Weights of a small GPT-style language model, trained from scratch on English Wikipedia.
Size: 14 layers, width 96, 4 heads of 32, MLP 576 tanh GELU, vocabulary 8192, 3.86M parameters.
Architecture: LayerNorm before each block, learned positions, biases.
Training: a variant of SOAP for these matrices, 115M tokens.
Each number is 500 + 50 x the weight over the matrix's rms, rounded and kept within 0 to 999. Layers, rows and columns count from 0. Numbers have three digits each.

# up: layer 2 MLP up, 576x96, rms 0.17, rows 387-455, columns 0-95
# down: layer 2 MLP down (transposed), 576x96, rms 0.147, rows 387-455, columns 0-95
up387:567513525538466577577430519564469584502404620431551391516469392512401564555455528426512567547494591466618561501529552439582549474510539495399591563581447611521560511520580570561580473468539620462485403540631549585520474446519523545510518390491504571558572520537454573456537414465385485550
down387:492478516481463534427396505492430564362344535452545378446528398470367510508518391430474477538461513424463478486490526412517536472504549387456598556566397598551478448515528574530562378402569547515494405435573505644464490427503445503442556332402531453583595543539449555420527464567442587551
up388:470526504520467515505532504504485562490485530493440447487499539483476450552595440493588486430478490560540540491505477472620541415521498541385483571438501487535463536533529494452510498509400468594460455470476526480543475568552542499513481476568557460509485505533505440530562514500461434486
down388:570498422475465543496481463440535417567489493454487561440465500505595527463431514508398480586462538496496481478447539522443475533511490553554490388495486504479508496389483448581521443500508502426529548497532468483505545434496486501470478520455476531496470493428455577504490480427555578468
up389:473521499516516564514450506546505452555508503484513566440467478498497529474550483468504496475534451471526500471456526551512475489516537486553497498517499529555440502498530425466587423476416546476543543495533549646502473506472514487508483524505514639471484529477489522424533456492459536451
down389:468492520443433514573493515536497453471492474541588555467502487499500511573491496507544495560537497488508494485513508499568534538556472509531440530480428486605522481443486418447523451447481478476497517526558504528520508503459509514517472570451549502462626512554491507483471428491552514482
up390:398511500574509479469410544492497615543620550514415506464499569533445549444506597416433511362444375490455427414441593468493494508552517483559443452527541464464418593489491524505549563488501477544319604474494528437404525499500571433539538478473577481411577463458589472521523499480596529534
down390:443443505457472531464510500482383386447466535416518545559540489563603521584464483497475466522451540582537527423496555502542554538527478540474532558491545432377512499555559526472451409479463439513582483501631419539644429412569535495565453402489576542609453451508513494496497494518443457424
up391:636469464437488533397516605500486472642466422472504631513476571420427471526556511497501398532559467467497439504554492521421642596456386525556477532519468602540480522527503436513491512508538441478490505509575572435438459435463523465507539588454501538562554520555500534423488495543378540494
down391:544447438433493513425499557505469491611465390466388535486485634549488516495536532529457440396539490425461541580461513471380530588527467487526512497532477511611503443475524461509501602477548525520451531540472507424496474498497583468439495639382449477576569560526460406473595516515399486493
up392:477468458464473430503483599439395634493463558491528512443489465540492516507503432470467351439507548448490473418509445500524461440500463549435426376501431525497374477536573590480491515453596568529480546401440540468491529540593503481541580513515475602471476576462436623571514540491531564519
down392:518485447569451490564498563488458439455494570520547392527459504515587530505592496506489475532510485445455563516420495536556442488550415503468461483478439360437543600552564441518467419512459510510502512613598465465533397472593450377470482449383471540467423523494643484545459426527446561469
up393:518472437533571514490455427487495462486441531467513495477568514519509488512468490584595458505536518510517490558484553471548472443368523494481457454463473501525548519406567478489484491525519565540532428530520505539512432499511462564515401508481459532509505567421560495507478553516504470465
down393:552467482471578543603482534469499494458472510589571526475455577443469551553498560498484498494479426597497509553494556500584425410454534517522460442603503490550476549414550464505506472470480502531558408563485519513495523544484494471522468482377510507494514540532476499468504570511387463456
up394:505484554552554549522531559501460527424521562468456452514505516505490474441425571459488570530548488382453477501521501512500541520506543564541537523483424558528522503526485438565513557490445529470478472511523482462569501490478479517469563453531487532543524509432483497452497535563468449558
down394:525445529527547535515505539543406528461509524474511378552498487516507524469466508475447510540497458410480427464540379476445500525515509490562518556547423534488469460475467464534519534509482501540422442562485461468551486506471454500464524507509461511620530507502490487513510513537440463646
up395:641539555480490525494519473491494529495464528522473500499505547477477510510529528527523545432525582476467486438453455484491482492498525503533518486495477515540483463515518446492518451490524474521517504526551558492472475507535501534486535490507490447492555505557494524441514553558489460462
down395:547496496515482456495500536445506509478463505529485433539525520464503479475566538472495565463490530457515569503442478537530453486482464519473502460528526550495498533453507465516465481487536463437498586482475508512493485468447451480509523493485492560484480469461524499496556472495489507492
up396:527518516308501539493479565407535465483540429449477559508556456540489546604493490494491476556484508429458537423495512473526477491495494518495472441465514602519444515491471519459439463474505428444467495446497470524390485494509488474472530492531446519467518522527517513444514536554530521500
down396:495525461480546500484525564451514431495552520473486559455524506570504492544522520599504542541514503504526437447540467448521520546479510516535519420481443578572424506529535509422493426505552472410534506406534543511533484466537505549504470510485535526464499485500496482506541545475500469505
up397:480417376507366492607464539567557566514452511478436486442437563538513435486487412424491488464506470548519482501412458491559559550556474481464628441609522524562447546488522441492475568423488483523516455499503539567556410548544486504437477448449426572476466470520438531426552479463608540465
down397:450478443539449458572478526557532559523438447541459494444414564506480451491578475398516462455521474572473412392443483423507463550558527516465572571597458545572465510538459499510459626474506579604561379506528590493476549508447473537452523454476506503460540450458516517443470481445534560403
up398:522455511488523501496472503586496492455564450543509463484487446407522501438529504538541552481545558521442510466512489548516522478420434566581417499500459471583469456512474444476467451469507523596482412452466470385509475513574521492440525537475460532546532460501444515522434485591535504468
down398:481535473453491527531465472565456507456489512595546445501487485418523486465526476538498550498533542508484476562431473536481467514497449586623434474479425549562568444540506481461517501484541544523411407427509426517497511514512558508511523604544379513563506467535516525505482497549646495470
up399:445438554457512548472475473442481499471509469515492435532524493512550513520531477467467472494499471508532468518493492535524527450509451485551550479540510480497499463520497482518508491467536501480442477462497482488574445500544519523457536542581550559495483532507515491557555504451550501489
down399:429526528483469483443510507533510561461480570462582440478514507488466515527469445507485558500630495555649523489505518536532531449506454458573554469594471502498455488445503468514464460498506583470562483511521509517537511524436506547453543473484570581467495500554445492528517481488466465479
up400:503467629589467504453399525591384252497418592501476548456686527424479548551306367502626589511637413519590507538413544458549447481357639632519501454525525512652506466468474575586497340423529477541393495411460448551503402465532439363555566490511528505534542473410488434443562508461579449592
down400:491433621469492427486510504492450291513469532536359561482585525390456579612520331498526482446485435552658537526405524469635417471340617598471559511478582560612455469500447529441530472464526531538468432424439485561542475507501528434581607486485622486535598495392488517439526508457570467644
up401:411476578442494441464516483492580456550512593473479469569520464508528586516495419454536602533516490514501462454464504494508521490522496516474519495474499511473501479482476428542553424489445508432496544497535495497503502491584479494486479526490520440485536544561491516505536454494453554533
down401:446459597412511428464541488492571394499494534507482440548525512464503560480428454415497547508424471556498476432507489510512480553500511481500500495485435474428514543441490512527565409503463504392471565450515510528456490448492477446456464518474498442438500567546440483465425446444501525548
up402:482453490423536496538522488505518503500531520510529465468526474461536444509424497578490504552556515520473498569505538494542536470513561543483459510487533555545498464476550484526530472492461538496542488511498542488478448456502470472485462475473488508490488481475529489538526546544491552476
down402:499565529490547457470491517472492543478504473591487517485488550470549525546502610479515479509473467510584484555515527548545544468538517535469511487508562506506478493531472468482541525449465500497501514483569472504504449512513438485482560531485520552525538509505499545515495519473527532499
up403:523407481434471571530409505501468532517410525498416463442463397519505451487496539475463593547524546527503606549512525382575517460433495517514566435541550538533498468513512423550553407416492446455514575514593600506533455380500551549458474475459427518433538481480577608457569513545469517420
down403:433518501468422505553394506497468533436486519508430399434473422533482519494519522534559500535495525533497568467487580353583522562486504525540562433549443518564477565515412506532626518522467514457500474584603620520590503493545499575484498462449490475429501463482528556501596452530459525493
up404:450540524483477577457505544520545472407452499529526511438465459520490498512533495514464542518553486498451469498526478537567590482436469504488430500459508448468490485464506494493508521441481520499496532487554518546590416519495486539460505522511521536511471474516516523420483504502390419447
down404:450544534500506518484456524558480529493487477532541501402518445601501512493539534502514552458536478512476516465579496580547606517516509516512546535460480500514526525509477535505522524467487501536537553543523491514560454490552498490495479538512521550489449497546509493412543555476438507502
up405:395605526421606433490454467610501480729437464441454490582477653421610615445537562508540485440487443453569473512557442561544445512633529420449651515503498478641461408618602473580396541450354462614488483509657482529529578480424571533525443358550422495414394577480656612477494377549523547423
down405:377491490554488485451421537488529463410490391411495428514577606572621571486508397520539521395488502491376532525569496668524385680470408551506630497523556480527494513547539526532453442491586513603435426434610506507485360480493464616674475454566504472379400485391554514475494405589481379483
up406:507554513532514508494509454427571490488445501535502504508514528457533516564530361476477494529554582497589458514441536571538461499499517510457549523498506528562472565500486533537502502510473500541518458389488544513551480613483438497489501447496485494572398532462453505478456479586530574465
down406:492536382501514483521499518522468472560509477446470431446497508491509428470556495533491540544567566491528420512542514467467560502508507533475538549504548528589444493522538585528519488512508551491537464487567491570519550478485597517500624519496583462463447470563536492462485471415492475583
up407:560401524476464589388393540534614598471489609508447481468516421551515508416463473446459515557499413564459566460505491466505546472469504474530473445524445493518428409524429619553558462480492576395510501506534488447419478373516473543528473449486461562530478620482507472514568409539563469486
down407:551466547511476509396479474559590591548479564464456467408453520550539525467439507486457516549474472553448558550582527445536472493483538461464552368512431502457450416481488630597566442497506530408494550529488528436453474385549456501521513501563498557521532570505527475462513479489539445502
up408:519491467513532481513513514468453494511444498523552503533459535500488485515516489503471525456516531479443533507518555474476508545503472505510500459500475484522517518493488475426485507465535473550500506493513536560522510495492480520489466505501538476504502476506495478475478520527455472455
down408:516534488537551566477490517519498487455512494493517504497449573528498512519506497508567515493448544516503540485503513512487498561496537534506500520516461474545524493457514514486462494484481523542489492586491565512468478482544482527477472522489511478508487502513516486509499565502488492519
up409:528546417598511538513555530554516421537554474448493453534430590425524552527470515537437518618560469424399525493504530444448504446447410558494475508530490527497556519427579522431539546458509542464576514446531489459451501578495490588502611496479565558508512487520543533521527501428494485412
down409:473526421498503494573539516557562558478510409517434493572540513500451404478509430534481487562563466437522435534417468534403396470510486453459598527526512549528558591573488493456330476472508536473555471529495469413492475526410405502568513482510520477646585469606557560457473564450521472481
up410:532567479518483513520458477514505556561505460468496527544542498485393588560526519538526474520471547469591483427563477508585494461444496548527546506493455539498461512578527509517486558545484464489467479504496506552450447462535543520521480498454430513477462538462433498488514458572513537503
down410:441501519475447498470458487508524481486469448513525517489388564434574557461489586509530585511587484487445528448463528435480495480521500571467478571529566483482499468535533447463531494505450465479505496564496505446539537463461478472387478521552494455472462460524483462521462423455489520600
up411:508476473510442504470480460559448505511563515538457554485519527484469524525517478495486543500524496475509447495495524486491536527496512494466416499511441504510538452471498510482559512488511541560507455515493485498484534520503507541509530506494572490458512542452460456537456491468476512538
down411:486478502434415540541451491526524573432548445523441542485499564544425454541476509394515527467511478552508460533489483499450441498497542501435485510483575535493472466525451502466490534472471525553549457421428433550480504482495468471484501464442472510530526492550478469536470507522475469453
up412:512558520484527493458496478487480527486537535488498500535520450529470552536532483406527531474412470464484466479511528488488516463486450537454479556413487530495446481494510488444506495517538463461497454453512531453529541544550493552510520519510469535464519476526504489510505503509514560510
down412:515495529523521493476499512478506516474518493517490507520470523473431535489501543447454507539448501448500499453506512548499495486451503505519432521465470547452527501543470510449505479473449462443528501459482510549519473517548416513527489510500474537514483475591452453415494529540445527470
up413:528536520492509568515583449584524524467524581495563465521468473598510478471517462503478453538522456548491509501504518545485487530520552541535580489572495462517502426463457417475543524467482520487487499541521519449478506462504446513469519490487537457510535491569413460430487456553460532466
down413:499526516484523478493576473485524496467536509515502471428550497465437571482483513503533562498496487520459540497504599562563529490545409490492448538449520509516457448526608525578465430552530556464509563474471516586578504487513532469527462496526524554526493512559491570512441532421561495500
up414:522436504422574435508542549520553529541550538466453537595508537513521497457444472491479588534491491449493494520486556441509500528536431500503598500474508515458522493519482492531532481497523494434424544524508530496518453583478460442501479542464524481528471496513486465507561478533482518549
down414:534431592430577435538509598554513499490607496472452499556508501392564553508448449463494533509473462483509469511514476478538488494540464505532552535525416507479526486505506511552550537519514476466467480580529583484476457556536478497494505527450496523442491528494511478492529549525430603604
up415:497556549543485413526490503375583593472494464501523547449590539452366491469472526503469455520486610463479560551495555540572566507467476533423506518492547503513478512511571506499602559559523547493412355610497493405490500508512513613556416558484430565445398502429499569477472397536474528505
down415:502435370465502540477571497574488447533537510520505507603411475485601547548486505442508589535500508509482451441461481463523423446485548444471383444430448509416555489557449509488449475448471459461539608430459487494509508499472469383418516512467485490586538436565484477521509627439507482539
up416:555480444482520525483434477531370443452485496432450416534543487529431571510507544371425434483507517573419581535513510448533510477556467488612541506517515501521420426511500477561494464537550538484500463447494479518509409487530522426472539472562492546472467528431424517576546485415515428511
down416:532548427473593545530491516531397477393490591521478482504441424525500483478462461446511512513486420551394495487494550439569491446551520533516462504484469507527536533502557405481510482525557512472446401448389494519527468379563506526533501481437431529539525422436442471509410524418546476473
up417:438515509563488565424470409505506577519457471497535586524503526420491522414483493447440499466444538534521571438408479526474492468480504531500457458514514407472459418456533461423550533501509550509424528504506455549535518599537531474499561562525568605506514457443500457484493483530508466539
down417:594489500511542511459542422500504439467513528496469555472517443421513439460530439506455504494532524494529578406558448488530468498480445538570454521424525497481425418397598556429473489482542488491489489505582464460474557574541513531550590564437497548525523439463500514503492531540562427500
up418:492432528483588398512516564565548500505492516358491537552536551521602529406541390497508551512570492359498582527425493459523570463483481591501537428496561445531533504532575399473539455488460477432470513535513524605483493483554535517568506448500490482581566483519499436399580505483549535511
down418:564444506374616497521605611486497446493499551412483472535577504556527471418503371493484530513522469350518450460424520395545516424467511471510558442495532520480579470451494478516535481467475487462491561642534487543559609470476450533549526504509483488535493491540493473482586505500560517567
up419:459466513525471525508522489494525490539413537521505491494493482559556498512537520516495471614508508445500449502536469504430483496507489525520556413471514486552472515498439459543515509516442487446404533408572497452577466448524529600451506432512597482487434512439505510507539528468517500620
down419:458416485429479532548576476466531480497399523480479457471538513523500522500524502540395492517461429454507445499539461494467521496485465491445569470447471504511551538430449560613482433551426444572441477480520538484555516485471492520445473463506577508436490468486540513471452431453461500562
up420:477516504584503433491485505565421558569491452509536442487497457501413517431560487469567452484490503503538494454481493535510533486430498472448435525461480491568460469530491473535487411511393519584540504473564592539520485510504561472526539509556529571491528603465496455487498454532476458564
down420:469462443483434504447494493486518534493471446476527430507543464575352577505488420463543476494533528475503522485555557453538540480564498505530582446513449492487433552506469523540499466521476520485459481488535580512439505509539490492529489473528532504482574469478439443535552544507456433540
up421:542504472478579496531469539542495429496548420529455481552535565464524505520497479578534516513502574457433533501457511455487497508476507437543552447434462519546528455459434475557472451476493490548534523433469517438504408543486478531443571557534450541518535503499488504513530477475494510486
down421:513518497525570548517443561477499454479516508490471548532554544452487516545458461605541517478510607486520498510544495504477483527499505528524544446499507476522480472469449473489480485512505467538484568370495495462509394461583521558481536518539524561438502538478493468470507536547435454546
up422:527455477527506524546593472525490462516479457528551490496538497468500561539558481516486518444454518460445529515546475479534500473586491448494594473447500551579533465524460433480529489501521511521499521513547553555487533464526500513486512496476494487463478502480474506507489532505476503511
down422:542471465503536511584534537500507507551495459595529492483552439496542534532476484464549517511494533441465566522545458477481498490552492481454570505416573543521506443507411493511503461520549564584578578554430542533426446497496513566511535505456465465417518527532522464482498569482546490510
up423:394547497463548543496480506476481493580546427532426484567481469498491561423496472498556506509459551566466442417514468516538469443530470444529496457505462464508516451505356483606526437436488491401573684408544474454538479531489526447482482535518473503446496566471581553515467419399538584562
down423:504522493530484516469548527508502515593555514496470444596526485486438499526509485530504471535456414507521526468475491541504513510551421513576550468473567515499480495504409495500552398471437512432539609394450508467560514502529608485404424504543547494432582530506517555541477516470461473533
up424:448580551493443504464486492462453431545574465449552494429507446504507593549514581512486533470425598635499515495462515531545582527548425414473590443487468561520512495531478584439514517523532500467526470440519492499474440388530562465453464504426368601362473504539436465573504471407496632464
down424:516430557520542501544570608533523474510515573553470396548493489493534478529508476492476474595517470484462557571446601585501447408533522541528384499527474477452546509444478517584507505482407511458428517597531536531469551530479435545548528519506550437624527442567492534554465554478487555507
up425:504525521503428502476506599520633530548504517538503445514674451538632495448553567478559457544563518395555555506318493543474522528540532600618411496530592512575467483456545367573467425462448408494504594442531495568439464501399468423360495478484399530503465480464433511629567499514480450481
down425:578596511477414512491393509424565516532568640471489491450481544465561580485549605478462499485538471489604511519387433524462592512419449575555449517592488488537588551550562490475443387519419426500542430462587549452446535493461420455439450466437396540555457404461464508502478501543460484485
up426:443405482516629484486529573570473531390434582536544553455568508503553462395383408467514523567526491442551498480561530502501592464558582525523494441434421553486446526463505520521401421515480569451443520552503516473512527538446569556487604440433592454551458516468489435511513534530459518484
down426:454539535519591441467459498539434420513421462539574485541574535502568581405404485551508576561526486447513475566537477510428545487521498498450511393460468556526477480464456533503481436501456580438494429493594473485483448426457506576454587493509439451475359566499517505523526577469514498496
up427:465551522528512527488488354396483509535436476540381489544481486462419559472510537533485480526475512497509490458524464459451492430441539515581555453523535500526510446531491479460436424500473429535415467493565551545501487419582482509498513559498472539446469557559462469513600437454518459540
down427:446603467504422464494472415457501542509430509424480550517481528489520517521519463473524483531574537543484481510489539456412477472416532488509482475492640498503591509531544513547472552577493484509478435439508489503459462551481599544501476504524542480529468534458546483553587457404553444430
up428:442537549388514409470510531480423496476491538459544525492476570476462465537550538529490452464499589546493540528501525509553513509539460482491544469503492495545468532476525554509468546513495473437494531457520493503440459516458523488488491475486523528515453522504475523529457497524506493487
down428:444497400580527465457493467488437528454476520514515396532503476484509481511504421449469496536434466548480572477504551526509435569488526509505446491542482489593496482530472481499523446490539479518520526504444459503437523469549490595467558427495536499549490488540502512484474493505539587540
up429:415448503486438502497455458434505510495425577542499515589471468460553608488567431483550446513482508542463468500592537460562539515422504531479535503578534498463487399551484488541498497488462534497531519449492471500488517422506530565517566505431541501424530550479404525484492460514490437497
down429:567534412517363489460523464488521464462543440499537489549450446498498526522460503532529473459473425525447518478472495431437390464560509543499354563490542454423506419491436498497569518476585580446562528450579582557494471497519422478563473440431520503470484470508471547501480540483518592585
up430:519541558495488514506525450471452510382482588553486389581405519511524510524626579470402439481541448495500501552497462378522490444602476488461499518509535517501540556556444470450484593515505525455499437452613449491604624558592372533497634503506616425536546473515488543427573550504521385483
down430:476549594455459438523508511509582427506544377410438490456464366516417435499526587479520562466459485452465430418514564463525464557513456527601511498539404496457550430666559409543467486514517442460510462563460569519463555573548528374499435509523374601558499530438466477535500497459466522378
up431:528384445466598526454540487507556564493470402559370455535389450433526481496539389532531414509633478592421480542570518422467518498553477542556475458459441439493453494391466462383502445402583485560489572344454413545432513474464440521502589537486530460565524615478521588563542464394525481490
down431:570493537481457387536482506504537617487456367474349493488477559329560635553455406503544415496613539527433538546545477444550505485546455542497607596511520420545501572379418541562594461506579552518471530470482435536450509430492523688553532512495481443464493537476556557509489391496525539466
up432:414496504407491527460483540472517569546465464408383473543533486537530500469509521620525545427486566519541481486584569552486415445569464499494474358497529428518390433491470484485499447507433476501478443409488588461493505531543573470523500490504612414438443512418515534523552526528524439528
down432:460530487491458533574523552589500546556604455554471517414582454463480533491488479570479519519542558540551558501493519493523512427537519423574486412533572382460497529500498585493546497463412379454456398528435431413544484567511527411462514466581565471486530555420584518576572451510482461504
up433:644565494539406450520565460521546522502410517473507470540496486517442545551538382420466576419536536492551490527501525470593540500608394424403566456479585494522461507497531479482513524492459475477449539424533514502497504566500546527373593428473490486469468514496529470542534446605481556463
down433:526539455466444461558577490527544486457453518466430425585467467493419545488462428329540503392477537533569516513516471489536600518555479497370511448551523460605434461513484474489491499461458537566521424444479497503528549496442463554402484442408421558350399472514539480521517504512427561509
up434:497483512494474470488594509473542501455447538489487485558488493471473480488541499502457464500553494483498507456520512523494540540533554509512518489478476576473456504471506482496469487542452497471506505488495531482421524511510489559487520512470527471512551532552502463489531540533507511530
down434:549594456522453469470473521481466471466545435528526503455526525461566545512500455508525537488476461485491499587547483518510528441478460520447507486538521436545551561495511510526502490537559489499459503524522501515543476521443558444548502445551492524518470441467488514517486448415504519492
up435:512435588512464470524500509527436544522513467545478485548561494477510507564535421562433547478483522534562545474526452499523480460506453447546500529484472523566507506544464586495514468514549436499511567489584556493430522466553507495462470526507467464478530586492570475474512479484503399533
down435:478416471484487516486496543478487570527546517578555483581553392435557430572544470530528522546470445490539528507582424592534522465504544425498504528496490552548540518492372547463490481511524557520487580454520461551458500440465473499544561547496486434454529565462497411496529542410561453513
up436:501465523470538485492416508499543466627506602535518505610467550567507523489536522424435487514435464501556438511504489467478527538494469536561529491478494547489487472600480477517481478507488432409429491423587553520447560470551472436472493510533453508547480497542544471505528523457617545557
down436:543471600509506489499553532520498507446586553477382511484422496446426500437543576547433546602515529444480467489452423547379496456479491546592443473485549527410508518422477515412474544578458455441559472545538525569463487475516534510467485549508451481541547456566578593470484508473466572374
up437:467404507472549451518572521494469520539519547444453482442598411450358550495449548399464478496486489633418496433538539552581497402559471513484367566501471412484536498565473349425579538556474481501366605496495539443529623448524528508530517546588567483365481426407502585544621465581413539494
down437:509515458424412470522529468496527444456448544481430597448474475440579344489555462566480448517462530530446497509504558497501469486610406508448487443512464483439550457503524599485459437529636482535552515568505508465515402511387566460531425502541423597633491501493537429429353505552496499404
up438:446465510475500489458458536510471501505491477498434520533455475455548462533484453524491517503550517478469489503509517471530490519514486610504503493503477540527507539499462540516508464490413434523547503442456477421541456455439441482466501460489539496476494508542524487543514508438476490460
down438:479512539465489468535488554469474436488500490489458504565510501428530484510543525470480480489488595538532469462528485510445523501560508515512509506504460477451514522503469552498500490546524545543498520474501503489522478529561525475454522517591579547523527522501565509476466475487574487514
up439:459588492532571451448428513414485502441383545429441454547484546504569520571540417468526468575585541493467461502528523450479464497449478511516562463538497504478530581518475493478445543462493469525491502400462506489538564498519571465427547506522538523470423527432470470380540391420516485465
down439:554502465494544471481463531465555517493521524471476610426499527506548429471566572548502458514567501467601478468594535487546536552479616415490499480477453482542487558582540522471479602430499584492463502461494539423519605585537445491453458547532520548590411481474451510516559560526604515481
up440:484559466465480386462453430491478449496416527536467509508452530468590431497493564554543454514554624447402462482441466434500491526416411420557531526501471572479363590503550599572482488503446505452518442493518629534364486638372507490441500585554489479555466534504418540534485604585417536431
down440:496563507528512545470511411461595474527336527547598487576456577489589438478538499447479506444530501455464565619341467492537537515476505515528461471531448553442491504488584482498511517447504506496362510488492480596539516638428463446514509524535490548565434565450447434468563555504504540512
up441:480419498627532525400463426536530458536538541437422582454449483527481493493589461574433515457583499548435470388621479430547480581415508526538503525496429530555386441561487431496491531463506451484511504554513465483443508352478618422413474427550464621556472568546409511565480473486469515550
down441:482539521641499476452449429454519511507415510365409558386494484505408472579395550536510492478555436612353509428706473432572415646491433621596514561453416476511427409523527453516399442466433419552532497609479522440389471460415723529515484434518489519552429414570402497496422468459513547543
up442:530489510467525546493541496494509501521497506525492488561518511455484540497503494541492518547499514488487519544507519460492517511528578475458531512482443495470512490466502478457454517495527480565455493540522552542504475508487442548519527488505504439459448471556533502475539575443464481473
down442:532526541541439501451479456474468479462482498457570491528462586463492477531534447512548540515473494504555501513540467534506439549466607484481493435546584484486497428433473544551451537517511442492510517518494536461537471450488479505554503477497529514490461497472499486510478502507471446495
up443:477481539476524500506429550473458510481544533546441521545524469459530487395525473538536520506554555426473454473485534425464518491536558537529493528413434532480489530470477528458412447490513450507477518534506503453485498528556476471525524522497442499524581544487475462502604498582431471497
down443:476539595564584547506433511477486559519529506517465494487481572620483501446530443469496490394511558460511488531461506521549471554466544492595542484438439531512523569553520487458474412489455469492598473557551535480545516525548483504510582519536483478538485517575451430514549523502413473522
up444:498498541554547479476499491449540543428525591538479459479463517515478570449501429499472514569479516539410409482359492548403503498457562591601476477431479517517446479433489431429471507449525381543461504378375565428541468487568564503520456566585525478406507511425534355444472554503587543544
down444:612458607420571469602468520476541446430533580484445572383507466497607550608536522506503517449489514540484457522528513459502512600450603575535596419555480558591468509418423523434509528470493485529608574460482511496572440422467517595496572475411482474462434456504457512441539453486582591444
up445:557527460466488514482504538520499459514488510478462493448469539435500516502505483561417436575460565548513446463540456431576570475521529452493549505569520505539562562462543553547506496468479571414489519478491477500457410493486523494474491459536491463529502576499510532503507489477440472573
down445:544454488542527512516426527559475516520448410451524518478535497443523532517537497455393487551460492511499499539559549428473524480580535428524474527502517501509507567499529473536442491395495554526487551567504416563468495515494519479572517545487549431537526515531489489498493559511476463579
up446:441494481597579615623467475561480539535508456514540400487439497490430491422403503441460475461498402436469557477617496521574585441502423499476546479490528516588358457513521514519519434499555540512351499512558475438455519548533541511556518393613451508439392466497476560656525532600477603569
down446:565451475528609522573549496654474564510503455502599435469489526448487499400444487523581515485475431472430551549594435474500526507441487483474555521452593485571427507484472549519421427552484542535419512553574447377539516545517499563585498483544451517444482520498505550574504542629474555530
up447:503474489455465578583480547499510453449453461451518560474492497534517535522486527511487457545492465489462523514488514517509570446516512524443547510498480490548558498531471461442572528564554553485459479575536502539515425557521486523462496501474540513503467554505490603452463531506491476544
down447:513435433491565527569464552428507425474487462480499511445469500514577481520484437459530492506444465476490489472437482482460594483481437499471472508510494533493470490562456485416484531451494485482505480521481468475525424555493456453505519530480573444538488524514479566439447482514513488544
up448:548537457490523487474564512393546543504564511497474514501564486451527471466569480533531452543472426558537491505554503484522514549484437532471540499465438528508501564517505615488490460506517459556517476542542478485436509537466492456511527499478460568552465492523446465498473563559471433431
down448:564485453423453477574473498477495499489505516520459483550527520453448503483434520529517524473474546502513501481516526538509578519550495507473446537437528552450480431479500446477553530567553508458475589496448523472479492472561631496510480513448499553430520489489527458524526534465472508507
up449:519477526484464488495501547500453557538601568498559547533515525516505475538507529570541395512482495488502486447448491528452405468527432523535511504556439503544480505532526490479567422466527487448527469478518539500501488462467549529446465535480403482487466482498523487561489463473487530550
down449:469500466499462492589488519508465464467486442508576468519501440516528469531419448429493495559562541498472535492453502469514482422498586488539437486512487490437530497426510517483480471455514442528508532479451495502529513507486426403555532492500481494489443506504546412472492501457471434420
up450:510582430488510463468460550529523568540464522487582426506554460344455495549502475480500504506451611442538504437577474408533574555553605445509577519428486527482498569490473453567495423530462465503478387593523578515574435434490541477521542444532458476447449425507425507420534571520385547480
down450:540482527511489547456519515536539495487476378428557463472493547391563485506471526461529539494440530512490498497488461454482488491537518487474414419455591466577495502489399493524475454529483507517512518622427473479593547385481578449436493473440492525451439458436466477565404467476474515587
up451:508601473508442496483656411515475489464501648533560535436505588476492513495545468544549466441487525519504408422492463521516554441539702538559402480486531605560419541489549400576473480520342503537546493369497532640532545476480557564410516585623552451526469576514505362457540509472436479476
down451:483462509577602465486474598475559502553529470473537493536575373479568572498526517431446489548575507548462489551440556432549469571430411520439523488528483479533539576518471532488532523449584576430518458551533508424502538566499560526570546432424398543518443415494522616552515458489544537526
up452:552501501430600420450531446530544466384482464533476453520339550429488526435465448546497413458513543524479469524516535476466579520573483464520543546459477490484446455418502509350493457409617542532543576394444518573513446509526477507490507450497468438533456583500438548506470601452560489540
down452:484603473414519430491418431540517607550470431432430541460500564469504553457455482443537525434585459517465456561505524425505594485558494578500611519438524441450540454462505481480573424431469485502532535491500397514502450490518548566450483468547557491430499506481419394479535451469523461575
up453:480450446561480480536514526479539511558506578475514384554528470517518582475488501515541528466485551471455491535476517447557533460449477482455454550505452552477453539487524465536553400504596558501472470542467518423457431542451414509490504494530473473522449544450447465452461561549415532465
down453:463493540510497473554488533525536528555524543427529476624507488559454592501467531537583478468485531453484509452517482474462528497474558437509447593537519517471452480492494553527544512641594496556473470596467493466523513467485457511375478554492477491528468589500486476523542480533461503519
up454:439447425610487503568562470516488633541444447503491633558476509495555507478458523442465514447493567560450548546488516558455513475423388479386470443538488532450349492414488529506585396400430545542485500520523531581555418640395509447393483412524591490524442552378455497502554583518407553481
down454:520439449571426432547584525539555632462524519484452627422475527477434460457587517484503544492357504520437426436542652475491520512475421443447471514535444552478449480417504551512580497424392520510465417419504547554557512625445471580445519405444571505478586515365464490506485476529391716501
up455:540488538486496552486466498482494484573442503459538489576488498522451515638437471448515615474569534461464489561507539512523551458525493507438520432434478579505498477509502450538508505496531473515480475456549471513471481467474463504471565475521500531467373539527466565553439532583467501490
down455:572521494420478505452488550549419522514463597506512406542376486470476522562443481603572527505510554488466510534465484515572483487472465478466503496481494516566469441537417443537561547465511516543496461490567501482480539482511514568436512486455460528425502501550534616567434485535489457468